Weights of a small transformer language model.
Architecture: rotary positions, no biases in attention or MLP, untied embeddings, normalized queries and keys, some layers without attention, local attention windows, value embeddings, a smear gate, an embedding shortcut, skips across layers, capped logits.
Each number is 128 + 24 x the weight over its row's rms, rounded and kept within 0 to 255. Layers, rows and columns count from 0. Numbers have three digits each. The size before them is the row's rms in percent of the matrix's.

# layer 7 MLP up, 2304x576, rms 0.0669, rows 923-972, columns 0-63
092:150101117157119139121130112150141152145147122124115127172171140162089128149120102120134118170097070112122142127121165135187159166131107143089184118148145166161170153121105117110096149123085139
118:126170130160116143160143129128110145093127116122158152124138136150168085131141153132118102126154126119120135134120127119135145147107148111138126130118135149156152163158127127135109151101159107
100:124137131069100160111117113142142151115137118117121108092131129110121091118106145133166195156134152121142144136136103152128132143104123132113132171122139111161133139127101119109123130141118087
104:136163092119122134127137128153113128129130110136152086110113162158108147100161144139134163167131140132136105114145137128110114113142092172138123139121155121163155129122099120088113115098144149
099:119171110160126118110157162165134124117148143153138127110091122124107147127128135086138157121128146160131125166101119170117177154081173134078095105144144161119117134116134119116119150142187124
101:096172142140141108107162125137175121175102152095126135105125171127113139131120122136138137143132144113141106104108144153107154142133150123144146164144125154102128156161119135101127094152127080
109:116136165141104110100085118140150135142079095179160144055122117134137146111130072102159066128067159167171117141109171112132132123111150139105170128077099145163133145157162159126087110128120136
119:109095149071087106121120102144137120122127148139113119151159154133122114113169153148135163068113154166110148116110106130146130124159118148169137141138092146111132117105139156107131136136157146
095:142095122117131145121133098110116157091131104162139095120121146120062162102132124139114106145131104127099133141107127110112141148102115109138145108148141164087133125111113077121123062139139138
080:090085122104118146155112152082101104160167132115110128090132114119160126140121128140119147134134139125131139091134104131141141083087091090141093161150124143148141101139133101145120123130110131
100:119109113114127111132142135129110113114120135115110095164096140100122154053142118118130117111138138123158101143129100115123173082141151123128151171126135150133114147118115133103094160122112078
092:140144108075124110124129147137095095146078115146101149148142090120178131135130112145163122061097110117135116163137193136136092136104135171139122149097112119125151164108126128135115162186138063
070:091136111108152142121130127143105138140134144153091154152157161160104114140171084126117168146156118151158121160118140114070142163142124141185141139126138147203116123130130138138122141131107100
103:136128149088116147113160124137122111079136147145148125161121172118135138112104169151127146158151131137107115146137099153123140118155132128151128093102168133141122125137143150094123126084166130
114:119169090113137116122089077135128133125117104138077137122107151070133135135099127115116114129128168119106170141181148118109099151108138139116124154121101143146159103128135101114079123123186144
097:153100154122158112145133101207121159151162129118148110172157109140119086134178167136145164130083134132150100123112128177127153134098145134124107109168105123148154129109130137128120128147101112
088:142130134151121181125160123114123125134087112169098087091111098148090154180078145111151126134135110126085177101133100110149150129100137098123146141107107149130166145126147124126113111121128127
093:120185094125111130142093104133120142095135117137096118150122136152081171114114113085117131122122107111107130177129145109136133171180116100135101128132159120077131151162131125113097101089143107
117:113108105137114090130135113129113122097125104108128155075117099117137142171128199087174116148134127138102138099128109099154144117128147133102160107148141100149105092136118112099086105131132103
133:139101141155140115100135154117140157119115108152100174151113145091148143113122150162117132128141153088120156095139152137116131129184153143115117146123140100150167143128123115144089155127124136
103:145126124138141122166082128137144146125103090163102122139156121134118093123159127175167110109118130115143145146092100124072109140150113104100147162130141137127127123123130106129080149115131120
097:125108080093072138138139109137097079115163148104119147121116127160150161142138109111146173097106136163108127139122164107111159137087134172109118153096117141124148128153148133121156138149111097
099:144118074127116165131115133116122154140147081131171109147107183110117086116118151128122167134103130113140122118122152156136111172161086142152122125126094115126153105104112108156141133141098119
123:162114121129152137090149148127119154119114131135120140085145124123143096130066142154086148150108126111132149092147126121130136179135131140177173124090133150130136152105107103139159159100164125
096:116138122131162128111170116118091164109122149118134157133173138090050122128149142118141148137092103196147095107142118129105137116109138087149121189116144121122127087138120123141112125124144109
090:085097127127126135100137184119123130129074097136142110160145135176106131096161101071113137114135125116139122137133119123160163117089186133165119099106147167114163111102179134136129107085139119
103:129134082160128150147118190131160132112124132168133110133107132104145083140137129156105144123122146149119155128172133103130143123120124136106128142114114152126110115108117147156130112116084115
123:093122158058113093145092145154108139174144156152116140136116116141140157178179097135116162151133133147110133126140139182098116125109126098121145129134107095103122110153158157148128119124112127
088:103151093142147129136130157132117119138121130093117125159088168115109111151130105105076162140095112143115117152130159152118142112133146114166091123166100106128133116094118095125106175083109136
088:142160098098118091107116133133134177140105154124114110109118137113103084104058149117157094068143103120100103166096104115132175138107094107091100085119117130126075111132097145094097138087130114
085:135151140146107126171143145128086106093136123117057117130153140082144117102115086179146156140099120118101154144108105129141121082124159129129068146109103137128123103113099137106116148150142144
088:089137130183116121124156100141143130130130168127105122152157113122105132092161134104177146095136141110118115102131120202190178101136164162161116148157164147119089136111110132101087182136091106
090:111103122119114138092115118108145099120101134119113143176154098117102130126102077105136120137116125136093133149104112154149133157082078146170119122102076156128158146121123119122144148134155162
099:138124129128124156120124127171147093141070125133096155125130071164170141161142147115132151120085072133134125142113169186095132137109158131161123082150100095200152106143092115112105139162117131
123:110129135117123129125141122125097125158120153134128114142121092144115128127131072152136161176139089125126124167113160112125102121140133113128109122115087132100076140163120136177124166123145155
128:114138079113103130175108120121112143138104097126127151113102115136128166139132145116159094120162128133116152102115114098117132128115156117093157100111168108096125105133100122131183134116148094
093:123147138128129141123133120156162068107128111128154133163126122116051093114106171069109096116118135175137100134068104087161113113148153144161116160128111145137145133175117102117156109132109108
121:133124180101160074121110115169142150138116148129148108157116115111149127093110108172118176150126123124137140149127136123098109138166132118171101143145119124171158106118122146161101140138144149
106:182083132130093126143136100162099177128104097150174093119131104123134119132139120099140136124072105156096126141142107131130136134164139143113115060129117099130159114144115130134107169137078157
114:136143118194095122115097159124160117111173127171155138147084137146102125074096151143143141143136122121118085080147164156121124140125103076116146111169155111132129088119111144085165134136100136
108:133096113131126140125102165152158120112152095096132128093072111128091121128156085134131142131117129108133112121111121126100085137111128137144112107172129118170120100122105118160116122103127150
108:088159122119112128088111134149105163170136105145153108114110142084149093108162133144167125150146147128115176122134162160154120122150116132155131146126149126129129104177137151167133101158126130
092:103107129124137123138144148122141124136134111150162133105116149177107123134105113122156101140066106133143121110086148140119146155146126139110129140151123175125127120133136153115117138111126115
097:094133126123103134145153125176161137117131146138158101155155134098170107110107137102165120153162125189093160109144144141148141131086153133133164146121139127114173159132098130125075140140118084
089:050097098119079132135107083103154157120177085139111129122141147111120106131107134127110140087163123153105153131156143143132143139138121142141161124155116092130126103114149135138137106124179073
111:119115163112127141098113132115170074128140104109120151108156135116121144135086104122135074150127119110143145127156117173141110113131144155128139128136085143142131092158122103172151134104155124
110:144112139107110166119098125097167140091150119125221109092095136156137087116120116163126162140165132085145161138140190128167094109119136092164147106107108094113153130093156161147128135114139142
101:108102135147141150119091130139114147104131120162120125121153109119127123112134134147153109100128127158140063106103150146176123143139112157132134149158120128133137117118142149125149132136139095
092:110152114169098124109114159107135162113152133158141106164087160133128109135131142140148147149100118124106133146100063105153103139160107107079180106142151138088142141088094070101145142100161122
096:126145146122121139121127143085100119157130138166148105140115124134160149110126155122108134153128128149127123152127134082174137091094117155152191120135134095181084112191140123121141135147156092
# layer 7 MLP down (transposed), 2304x576, rms 0.0113, rows 923-972, columns 0-63
087:129115128120117126125130140140154123134140119136121118125183109120162148137128138120113147099114105076144100113078119084138179132124117103080165132125122141153090114126122158172110080165099105
104:138149128142163169153104118099129076111120153092155102153134148140151144091092082127122082147112105131097149127144121162138130184146122082119141107127145154167114105148129126128111136138130094
102:162113157137156143091114123162167119141152098127131114122119163138121130156109133103120131151161112137180118123113102128151152148157108145136092109126098137152131127114147144103126124125143164
104:148152141127142149126133113120141093134123156195139149087154121097132130135130116132135157119174101145173118150134085114142118126130088099151132119135150138129146101083125117105137122114139113
104:152152124126170136092149128134157143092112136144161145122155159135125107105115098157140136099136136157170139137087079154130156131157125159100159109142112115110109094135111141143146153113113107
098:113104138130114155130119092137090146119139144111076112101125159139127132128162191154119114114134143150101098138144109128145133163140165139134118143142098139109161146097123123111127140112126114
104:113136112135148123108145170125147148125111137121154115121148133148099095149136080132113122112055095123167111113120160088122124081127072127149097160133119125107116151146117140151090167142176159
111:097119167102147115125121105140168113108079095129170125111113118128081145147129134109099136130146137103115087144124129149139102151078115152144125109115104122113129129130110095129146120145138160
088:127111152125149096183160099125127130087128151129114118134148104109117132197156120139199150136151105120089124147086153129098173155147103150164142127050143121158124105150116104131147189120144120
080:103119103163157162168142124085131109155114158118099111127140139139132143115133149136137117111138141148118071150189165153135104073146149113142110140144157113175119141142096131114084175128140139
100:106100138126105152137173123117123126107126099078116115132080126090120141111123130143149102164137099131150095137098118145109169146103084137161166154178139099155125161100098116137118167155113099
088:148109121137123140119118111130118097162195168123114107142127126126076125091116117125140122138175098132133130106115161115136135175145105138108107136167093094111113141195178108163096122130127142
068:121113140118159101127156111097101118110126130185148176118155116116102104139111172155118114124128143098135117120133199143105136117165173113108179141109125109120149113111123106136133112131133173
107:109186081102082149141118119097128105055134080149090164171123134169125150139135136112141149121110104124155089186094109121119165118083133117092166172130116176149132129114077140088115132087114130
112:089112094107164098126118140102119109070152169196116144096133108132114060097131097106127138101145103115131095138118131138165157139126136100135158129140111125142105132189133136128124162160117135
102:158117070166119126211103122149109134103140151178088092157161173098093143115110125111122135169143098128072152156148132161113133118132153131152125141120114120119109108107131104159112100104123121
089:131125120145117105116198142120102138085162105101130095131126154113169129116138114129153136134141114152119148149128101087100116109116175136162107151132129093143096166108122134125147124103090120
089:185145064122137128100147152076076157132108146135110177162106137150094123131119080130135111107117104127134146123190095150147144154183152120130162137128109133134119119164177118114143125134110143
103:143110124136090148114132120141144093132105147173147118127129100131146128148152091160149131126129131120101129123089124137158114149130114138120101102104130121126097156119152069153157097128154174
112:124112146122142142133112115129112127102159125152114147127144132129118117138112151098144148148112121123158142129094125111104147103127086141099135108111108120071139112182113164127109143132109147
111:180131132107148138129114106124094166130124090148114148094145113100134132124091139127171090100134105169134121139105158104103108129107099107093096109103100112100104133147187102132102124107131141
100:133118146113077141141163094121101139119123136145127103150147104117130114136137127123153119132131136132121103135153138133137133126109133109118099097165113131086119129103119143149143108103103106
092:084170096096163142102142093132118118139141120191132122083092146090116140108165097144091108157126185167126156163102096155125117081155149119123148150098169121195085159132089163126115172105127122
115:124109091135123116168115104137125140136132151120167135091162166097121105121099123151120134136115116144110137140069154099134157178147097174128172106087103152140158140085170114086158116150140118
096:145095112128129140121077115181117138087126148156175111097125105124100136124130150139096116143130108130141120127101124101116128153158124137112093110160134117095115118157141135152101139095072137
086:133130110145079123119162138130117185168102096102110179179152155136144102118075121092148146121170079133126143119104086087162120094128129167090160149142138162132147113081151123106118119086129172
104:147135143139134126155135162148105121092163166111140102147095158136152124171106099146091114132114106113137103076161153153152181112138119166123161102083099166092109139106161136151159113124086147
113:126112142132099096167137156135087121104151139148135154183101125100134114138111121152099150110168136105158152111155114119128126161142089128125132140104132088138135090106134093131122129134117093
089:079100107139130153079121107104112125164130184119148084151127145098099137168111122160096096155145126109119114075118103137119168086158163109102097147128085107113130103116098113113112115116094162
092:107128095137116104113107111103175152089098113108150149084139129159108143166152144142108140108110130097159153110157123095135141194142118075139157142150126136145120131211143136139131135107151129
094:091101133120093118155136108133149103114110107146106141115121101139095120118133122169143137169064187128131166126082146098141134065130123124158118174110102118127068097149122136092122106110146154
089:149139123137114124120136152142127118117128103154140109115115153138091159097103110127127135143123105094131086171125090147144126125164123129108166140127123082096116093139095123124116122135108113
089:143110138150141149126109155114131169137111140155145174128128130117103116131134108134098098111113122101083143154130089111129107121129086111118145099119138093177133103112129160147121128100172120
103:151134135125098142138148116146126153116128104152101140109144137154184133125101144109124104173096099104142131148116138188121109155141135123154132101151148130142130065115100110125118152154146158
121:108114149075159144173164137094105151130152153122105125146126073118123111148086113149186148134133108148158119157110138164099110129148153160120131127116158123092096078200130121168096121132140097
105:156165105112094080115132106131157127127144154128108132067111089146130169080150086099136119118117152135153135120123115105115135110107159094067111158088133146125090135135100101117137111117136099
097:088104165116139093114117126119191125162117111139118097146121158138117107139112141149112133121160145130158113157089106132104140150155115100179147122105112135144100142134159120145134124177166126
114:118124138081172142145135131093154082161134147110102132107154153115164176162132138176128138130111120145130147131114132128156135158149117129107160148135111087142128116105126158145116186121118158
100:122113111136102131091126147183088139103148130086182134110120123135100118132155114155143103121131120128099092123161151092165161142146124157123115106122132144115132119139127108125105099155125142
111:143141119089074116087090130123123137144162137109161138107148118133135149130125099123127165078139144162119155135151098108118101139088129118148122100120138112179157086112101106162149152123139098
102:153121085081098119157129158087131183129119157092124179104145099138143122151109104141154099121102152157153145143129149109123087096116137130124135120139124162104132114126126148088142101132101124
098:158078124138115132139158105128158112133165106113141076112131147116146125173146112110116138137087112139126154139126145141122113169153145140146140137124179129108096131083141132162125103166156158
090:143150152139097134158068113146100127113148133125100134105167145154144119079165107121119119145122093125141127138129109153128143163136120157126137102146130184095112146138112122148175124110133113
101:093107125093115107128161146120101095124124148110111160098130127105123174119120128132084122140117150129114124140112100127102127125096153122134139112146127144068145105118151119129167134159117140
089:117096182133127129111123162139140118139097147122147122117146104148174130146129105120127136123148129125127122117101186138141146134127129080155188117166138105097131126120155116158123119119106165
100:105133172109085120123159119114160091125157124120146121113160094160136145145101133110103164154106081105117123101126136091126101101078120145148142108125130164124159159148142135130142107134133116
093:108152115124143140095120164110131118095126129105147118108140120209139162118070117094102170103117132134136117129113125155094118135118113111154118093134123119163094132112074107127123099149129178
101:175143116122083141128151159108102130126091166170183118139111109132114130170122103084130146113116121089132156127143160107135108100149165154147142158118128074099115117132134154180172092148154114
089:126164137116089105116139112143076120149134146127113090118114135153114101124115133134141161093119113130139141122102130081143114130119189158128154084147161128105136165126112117172143116138100131
096:147062171125101069178136132124162161125105129112141123134158126143121092094167156100114141118136108130124155151147126135139149162157147120151146196125142123134129149125153129145117142138126097